Each number is 128 + 24 x the weight over the matrix's rms, rounded and kept within 0 to 255. Layers, rows and columns count from 0. Numbers have three digits each.

# q: layer 6 attention query, 768x768, rms 0.0239, rows 661-671, columns 384-511
# k: layer 6 attention key, 768x768, rms 0.0236, rows 661-671, columns 384-511
# v: layer 6 attention value, 768x768, rms 0.0205, rows 576-589, columns 384-511
# o: layer 6 attention output (transposed), 768x768, rms 0.0183, rows 576-588, columns 384-511
q661:133098161122112110156132120118144125102071128144116133092147116120105078099167176093131125161101089136104047132124157145101176092136171123146202118122119118113147103146149130129088139150114103138116123088116150107139155121142166139149070140099114162156116099136143138167123126107099137126110145133149100179161154120050134132154128113162129124122126091118163111139101130110120060134117
k661:134133135136137139155122124105146110126113140077119117133129146106152137106085123123096132122140130126131117134131156120146153150128119171078116130105151120141135111136135149134141117117114124117153146133145145166126117111136144120177137145150104096119152113106108131128143166147152155131115106147105154156124129091127083125163117144112112154146175111135132147099146153153179140132126
q662:113117164110092120168114147142100178146127132155139102118115128115132114112108097147135100160108160149099114141111117139090140167142119093136152140126132181099116159135144090142133142142155129083135162116190176111119153101119147072109099114075129126119113121136119128122111137104133103114136148091119117121106128096154160133144093121108089133153104087105119056104106144103159121185152
k662:149137128132145114127171164096131162113176106102131126153081135073121149130075155140111116106096094130103158113124143110190129128101201139073122152131170137146101108128110109116126095114104167105085161130118157124175104113149094150129107134149135117118165106096138119162150183141152090125124145099155126108088127139150109137122163125103109157132098133160142096136151113095124164130124
q663:109162158109128150147139078117069093099137125099156097135115144154157124124128105120120120108157126125145145139170093073097138118139156139092117107114109182151118144129117158142183143168120133127146091137076168136126105110123093112113134124127094120128124122168177102138135166094090147154129088161133119119096113143122144166117107091114123117143149129115130142108089167112106145149165
k663:137129145143143112113110155137132156136152144145131156144162116110152134128142132166144136114151120102118140068121138105149163134136171124135116156171151124093151158141120143117134096137082174118124154106151129102137127089095140198148113142118138142158167130112131145107102095133116128161140137084151115132112139152129144098112135096138123145065126090126116079112119104088111089127142
q664:173121108140105175149134105144122135070118100145126138113126155159115117153147162125131113075141129137137110137154147112109108126137129166130109115109140129142103067122146145162152097118151103101124151108065145115136148133138122117137119119102122140130114113141119128126147140149118160098082110107137138143139153118101114102114183099126146090148109112109124144162094122116130132137112
k664:156123146113141078122121158143108141134114140168103121138123116112121131116139116135135128152089097084146128112129116104171163127099133150163124104139177168103118125128113126131115124129162147134173172152100108151130128137135138156110139159117127153075143125136144155097122161176140080164169140105097163154111120089152119154110126118123070162104133134138146122147114079120138109110165
q665:127135124140157125097100157178151105121154126113144089118145114130117136136120092087166172114133106152147148120158186134159121154123091090126154090099137122160123119141137131130119141110127125136144142112159103110133139121150117146173143166074094136132139137125098178134151194130153083126091110100094175141115112115116098185098136147117135124132109154116131149177120103151138157119110
k665:163113110136137113091152122107145133117122130094096137127151119169083139100095170164106038117175104091137134120127114137144099130116160156123153104188133141120111140105109127113099129122117159110125124153078133164092139149164137121112123130135099116112125128111098131126147156128106127133149154133124147131153105128132157158075173150103129128135156146118121142126154132105121129134150
q666:126129142112166148152130145141110141173135119137117088135125134125169153120112108149094098136140175128115149137115119112108127111118143116129086132129108121118124123114116156128142125148117150173121140156131107087101130152099138128111120138146113128119136136129109148107123130129164158144142122155107109115142112131134124104139158118088118126116158092124155120122141132118124158122152
k666:134096117126161148132087141079159125099133140120112156104172141148117134134141116099152105151093132185142134154132122150081146134164077152109143159095119141156138117103130132114122155132097120129108130096087130124121129154154129075143151088101142160143134147119103115117146132145157088090111096116087101103143126156123145128135090133129135069112112142126161152125111119117114093163129
q667:122135122152143112128143141102123112154129105097121129134112121122132106148169131129091147159132155140144139142111121116124164115094156102095136126125100159173102176126135155145157114129128128162124128152138136113103168177058129121127126095129131087125127145113103096140126133132160101141138136184117123134131083117115107131185114150180105120122157148159118090080121143141109097109131
k667:120142131121139154137145091128129128117131110131142104117158097140109089142120131093154103132171161187153133137113109111069136113138093123104112119141125086122152129143160125105165156120106116114106114111138126105089116158155125100126128115148137135139117162151135137134138126102145140125091127170174103153136144123134148124112136126125155118144108128106119148114124137137089166141093
q668:123136107118117112118125100135101151096143083126141155105142149137155149142131139121131112082111141126124119104124162111125112071124122127129142120126097142121143116142118122113139124089178093112169142135105090068143109101141153115115154174162113095096136103130141147107126125105106109138110133147140191120124128146092108132112134132118100130158106112104099132153152154130130158146138
k668:125139133168069083147125135109129115158127118084111142158122117138139120128123114110114139133100105115117116094126119165174120144135132136134080106112126152149104151094106109132106087131087192149105117105127102165145136164119135105126093117114139126124129134114146139108095125131124140120144142119140131106101150132185102158140122134134163151099097122149116145088128098109126122124119
q669:123098109145144112121095120148190132116139119149127157096123164082135103141130097104121146109111152126126156146141163113128096134121124115120099095124121141112125142135157104118130123113174123087140176149094131123091133131159173099143096121097128116142107133121121142126142099125128093115134128059147132091121125119178152132122123163184136124132092145152134121162113119117172181120094
k669:137110083120106119114128132155130121121144170129127139152099092114108156094108141135093137105143125104150133135161129134131131129088138123214136100169119093084159097124144093136085105149165126142150149130125139144133145123126137120132130161152130121122143099156120121146111103163134132111124190116137132126130099126147130127092190148088130149101140196174123083121192150112116113113120
q670:137163148144113126171110144147091164136113146133148125130087095152159128101102148159129152137139111106127109145115141132156136154143137129117146177154077132135123155112125175129127116139113169127146174168139165126121147113125157126123105083132118131134126123151116144119117147121140127164128124121116126127122101115129145100172130084109112171119148116115133069092130132145075085105151
k670:105135121094134138120159132115137135152126090131124092123119186119138112155161132152131158131122140133154099146154118119097119149130117147093087174135136093133111110169085093119177131124125107090093121126139142093104117125134139151151126134129165105174188097129154108144126110120122139105086136128110113092133132110137143143149084111136113153173086093119170114116146148093164102132108
q671:122111105136107138110129132113110146123111109139129148118154087135159150137110130127133139126109128107140117126149105121123137133104117126106090144123132131122139134134125168128157125108153146157140110131134149147126112104125113120133111138109165127129139105132132122120120115117118125131098126132135138116099122156116116163082111110132144136146151118138134117082122177140106117088110
k671:154122127141137147125128110151151162164156152104131118118088139108171115108114113135139163147119127095145103138168132116177155144128154130110135108102158138115131111083127083145171092110150132126089149125122152111122138127130119161124127156133117158153129133125156146114105147161105139122146108123116109124158147155152110174107110153129111145152139135183144138134164146139122133171154
v576:111140117137103113140114140160121114125124108099129157122102160133135130127111134133137104098127152113116089147127098111143137129112120132133122078140123091146077106153111135113148101154109110127114126158129085140136100127136137121137112134122169113160156124128105108099122131115166108124133101077142129168104094138095088092137106134147109139150115125134122095117134126113117118129141
o576:131121186121125116165109111162128113121063118077111195131128121127146125149133093125114124123112169137134156125112103113120152097139087120115099094167115122127149132137114124102138104118138150141111146169118136122141133148130139121150107109126116141126110140132130123134114091129116124120103121123133115111158093142152138135123180111122147151065124127148100121160143139129099146132126
v577:114119118137126102150122144124167093151139126151164176100168121102140125107142159159113124150127095139120151101115103140128102108144132138119156136119087097181116098165145139142124098147127115099147148133094103135133110112105145107156146132095125085134144138127144140124107102125133102102132101136120141124069178126153101134131131119158123164151142151144143117108139125177146149131149
o577:175145162103124154135105126171147134097124100144130119146088138111153170116136139103154134146131150135120140149131144175112171078125141149090071162120143103156109117153121125140121139096145143126110151129153122130125166142134118140086162144158139139156127105115156139103110175163121126131145113155084114147143120153128109147127143108102121144127120084100085196130125094123091127113136
v578:150152130080111109114161155147118137150118117102139137077121152119130125145117121120108112139125127104137151098152158130132146133116128142123119120113124170113135128175113147149124107104160112142138117130142121126144177167139104142124153159143106134177114090129145103145119122112099173111137132120126128122159146121169144109175159112169109140136131130123148164138162164138090122094127
o578:123109130172145111133138117093137142126169136142167112128146114152117137131101098144095106130172148149152127135126120105126128153127108140095165135144124139125168142108150133137132120197089127147199134126070115125082143139134096108124146134110073121117125192126113136133160122112135127112128164126149131105107120139123114158146116110142136117148148181117147081113103159108150126141120
v579:109134115144103098109102110146126121145117149113161136146161161132074130138134127159152117181146144147130070113135121114125147110144147108140169106155126117128122120128139123080136103119132131108138140123110139116127119128140146097126163140110130117101068137105165138114113138122127159141148113148120120132128118124091109088137121097141152138111123125118122134123118123115139134179149
o579:104123143139110128071087097142147151098154135127130136129122089120104126129124145124123118115148119111123120129139120153130086104135132095166145128122136118126140085114164140139154138127097124108131084110140127144150127124148121148119121149138125157124191113114114137140131115113127114135088131133158161136134135122102087113144137141104120094130112120113098122109159130137152120146093
v580:156110109148124127088129126098142136085091117138124095081138118127140170097142140111118111149106126108113090128126119137162150148147113143139159121093130131112154124121163124131070107044111127133156113101146148140113122098113135167157153084115114120105108131139111146166139131111134173154128087148115120143139132119084125139134122190159130127136142117120144116122098142127122133123142
o580:142143121131108132108109146160092129159164107171105103154114133137114130124112156175129135137106110168118136119128115120119119114114140126156126132179102109136093154135146175112110115147104129125094121111139126094138124111138120148135109139142137138149133141127145149131136161103107151121139134137126146117132162137108102136134132113120085111071132154114098136081121124134130145140160
v581:148121113127104120158107115128116142136107096144107137114140122134150128125129135110091165126157115131123125124150118138092123147137123124143132134123122107109121115143116145123146134122077133159151113135107125173104110130087151116167134114115117134106125133178173116122135122147121111127146125157110162162090109117112136120140092123136095120142135134131125160123120141109121142121109
o581:080111093128107150128145133151135127090117145125106092127136163144133128108147168161154110100130136155130114149131152097123120114131160126148121127146127129118136125110144157091140106129169128106119142139122131112091138153155128108154162150129144112127123091130111113138123146126105098127104130140090098129178153101132153116118071141131128149089133125101120117152123125127117101162128
v582:160107139163118113133131101128134159177107164107130116116130126165131123130133150169089115133129132143169183135104160120155148138131143146144119149112159122148123149144128134114132116125129125108156098124142140152152129122128160115087159087164106151109151111152211109122117118132098093121141118159181152091105151168132106096154150123102103138128116147129133154136119119141134131141127
o582:145114120132137116168127113130140117087156144122157127131088133109095144129141116129121141117170147112125108157123112127104115116149127113141133143145139157124172117121135097137110084139153089133166106119124132134114138183138110114180112076134119111145119144146133170171155167141136138153147126133114130140168150106147102151133116137130169114156111118126147114114137116115095111101118
v583:119115127145161117127144145111143151154134136145116158110141166136122124144127132150107149122136109120122115129135129124124106170147134136106119141095095148120143095143152135102138143082121126123133128146108086087164139162144139155112097148127122137186125169127127129129128115134143138121105136144155139077138153136137117123135155109118099158103159102150085108150179131107084155144102
o583:139133140141167112134120106132194134161197105107159118089105134081141116094108142108114126087136122135137142138096130125197108138108116129082096162124162134140129151146116120138134120150131127144153104142109121152089126122150157113104127110130093141133131155129150127148144107156155133109118126110134148106092127100157111160105097087136166128157110131147137144174118117073146146104107
v584:186187127120127143132158109147136145113097110139154120133145123104111167111115152121115138165103167137135101130118112114114080147141134144127135118113153123106108122166163116151113126114119108136163151147156103142150133132112155156120118147123120105137115099098094107106135149128106140128134089124109163099144108125112130146131142141150132149067125128136104134111142145097091109107093
o584:089142107151107118124119139136129114153135091117110089104133153124151113125104113114118130146093134156136130099102116122142105112153146123159111129103114112136118159100099146095130117125113122128126116116131131122125117140116117118141135128137130119194102173132126130130127146082131116113112136104147137130138117115085104175119104154138122130078148166108121113136134129141150149128161
v585:078116148096125114122137165165126109134123178134078103135130128136118111129108133138162152167105128128113149149116100102155155115144145121130150119152120105134109145176120121112132134170098155128121128153128134118144140074109146143120138115143152133099118164166145137112098133134137141110150125132161137102149135145112151107143111112123131142140126148153149084131070108108176128135103
o585:124147095147109150146123101102149126084116135128130136121092149098134116107097163155174133152129140071131115139132123134098090156157126135139108154113113100103159097139143117124135130115133163136105140173149118122114171180109131174106129129126129118137133097137133145170135134134165108139123132138133120134116127132153104113153138149117149125090137115173095132132122114155137103101109
v586:166191156174119116135112096135115137123153102153166130137165099099138138123105135091127137146163125136117106119093129111139146142110098127162130096120158146127100094122155134140129134075153129139171136104145151122140140103109145146152104150117117119142163135130092124110113113141123123105120140107130104087144157150149103166107121090121128110173136153114117153145157132110130118134162
o586:152145099099121109116073142151166106156138126148147125128146117127110144154107130110154115132121152110145106117117138144127097091148123131135132154081149122100142096138124147122094137129132150127153125115158115128123150130137084091121138130161104155138117134141167147157139139143118122111110141148128095118149127146115140140121161130151089152119158119104135135097152110125134119142129
v587:123150100092081133134132159118152141105133122102131116123154140154110100090112133119131119118129082138113114095131121123183137139147141144127123133133171091118102141164126108105111137090170122123100137136168123135100102136142103121129173143105149106127130159127145148125143106116177102144126134113118147100077116119155126120134093158139099161160103136110145137173141086147147101156141
o587:145144090137109146118163120105127098064102121123096141175136143073153171129162118100107109138082154157140120149113143130108127124074142097126122114144123129127178136137102109133147129123129129135128150165136168107140098117144107136144131125153163133134110120118096125147099118129149136103130124089133140161177136168125135125123093118123167135092133111131158108116120122141104154106113
v588:146100106158088132109120104153116157113139137141142120106109105142112132146127142126131140116104116137129106107092134150133135112152133096094123087123133153104130133120182092136132120107121125124152167141156108157107131125119117105127073097151107092144141099139126142124130162107108124138111116145092140146135151127129122121117118155108105135139123144145124153099141159111092145129088
o588:137174150126135129130117166143109085172148117109109098135090146137119128114143129137151123129148154160095123095144114097138124117133125132150121171110142084136130128126112144111114112136138154120108111120156167142183106148112100105117133144153158103128151149133113121136132142132130127095097097164160119144126133099108145130116106127107105129093135153122107147106150113161166125150119
v589:130129108094113124116135118133151124158116162137175176131120092150078142134101124112092164114118168122107143118119126162132107124127108134099147115131120126140147146115135147152146129094139124153164142098107172130120110155105123141095156133124114114097114121126124125116114147131113125079140106159145110128174144148115128120131098138151145117145130136116154100127089150133120109131130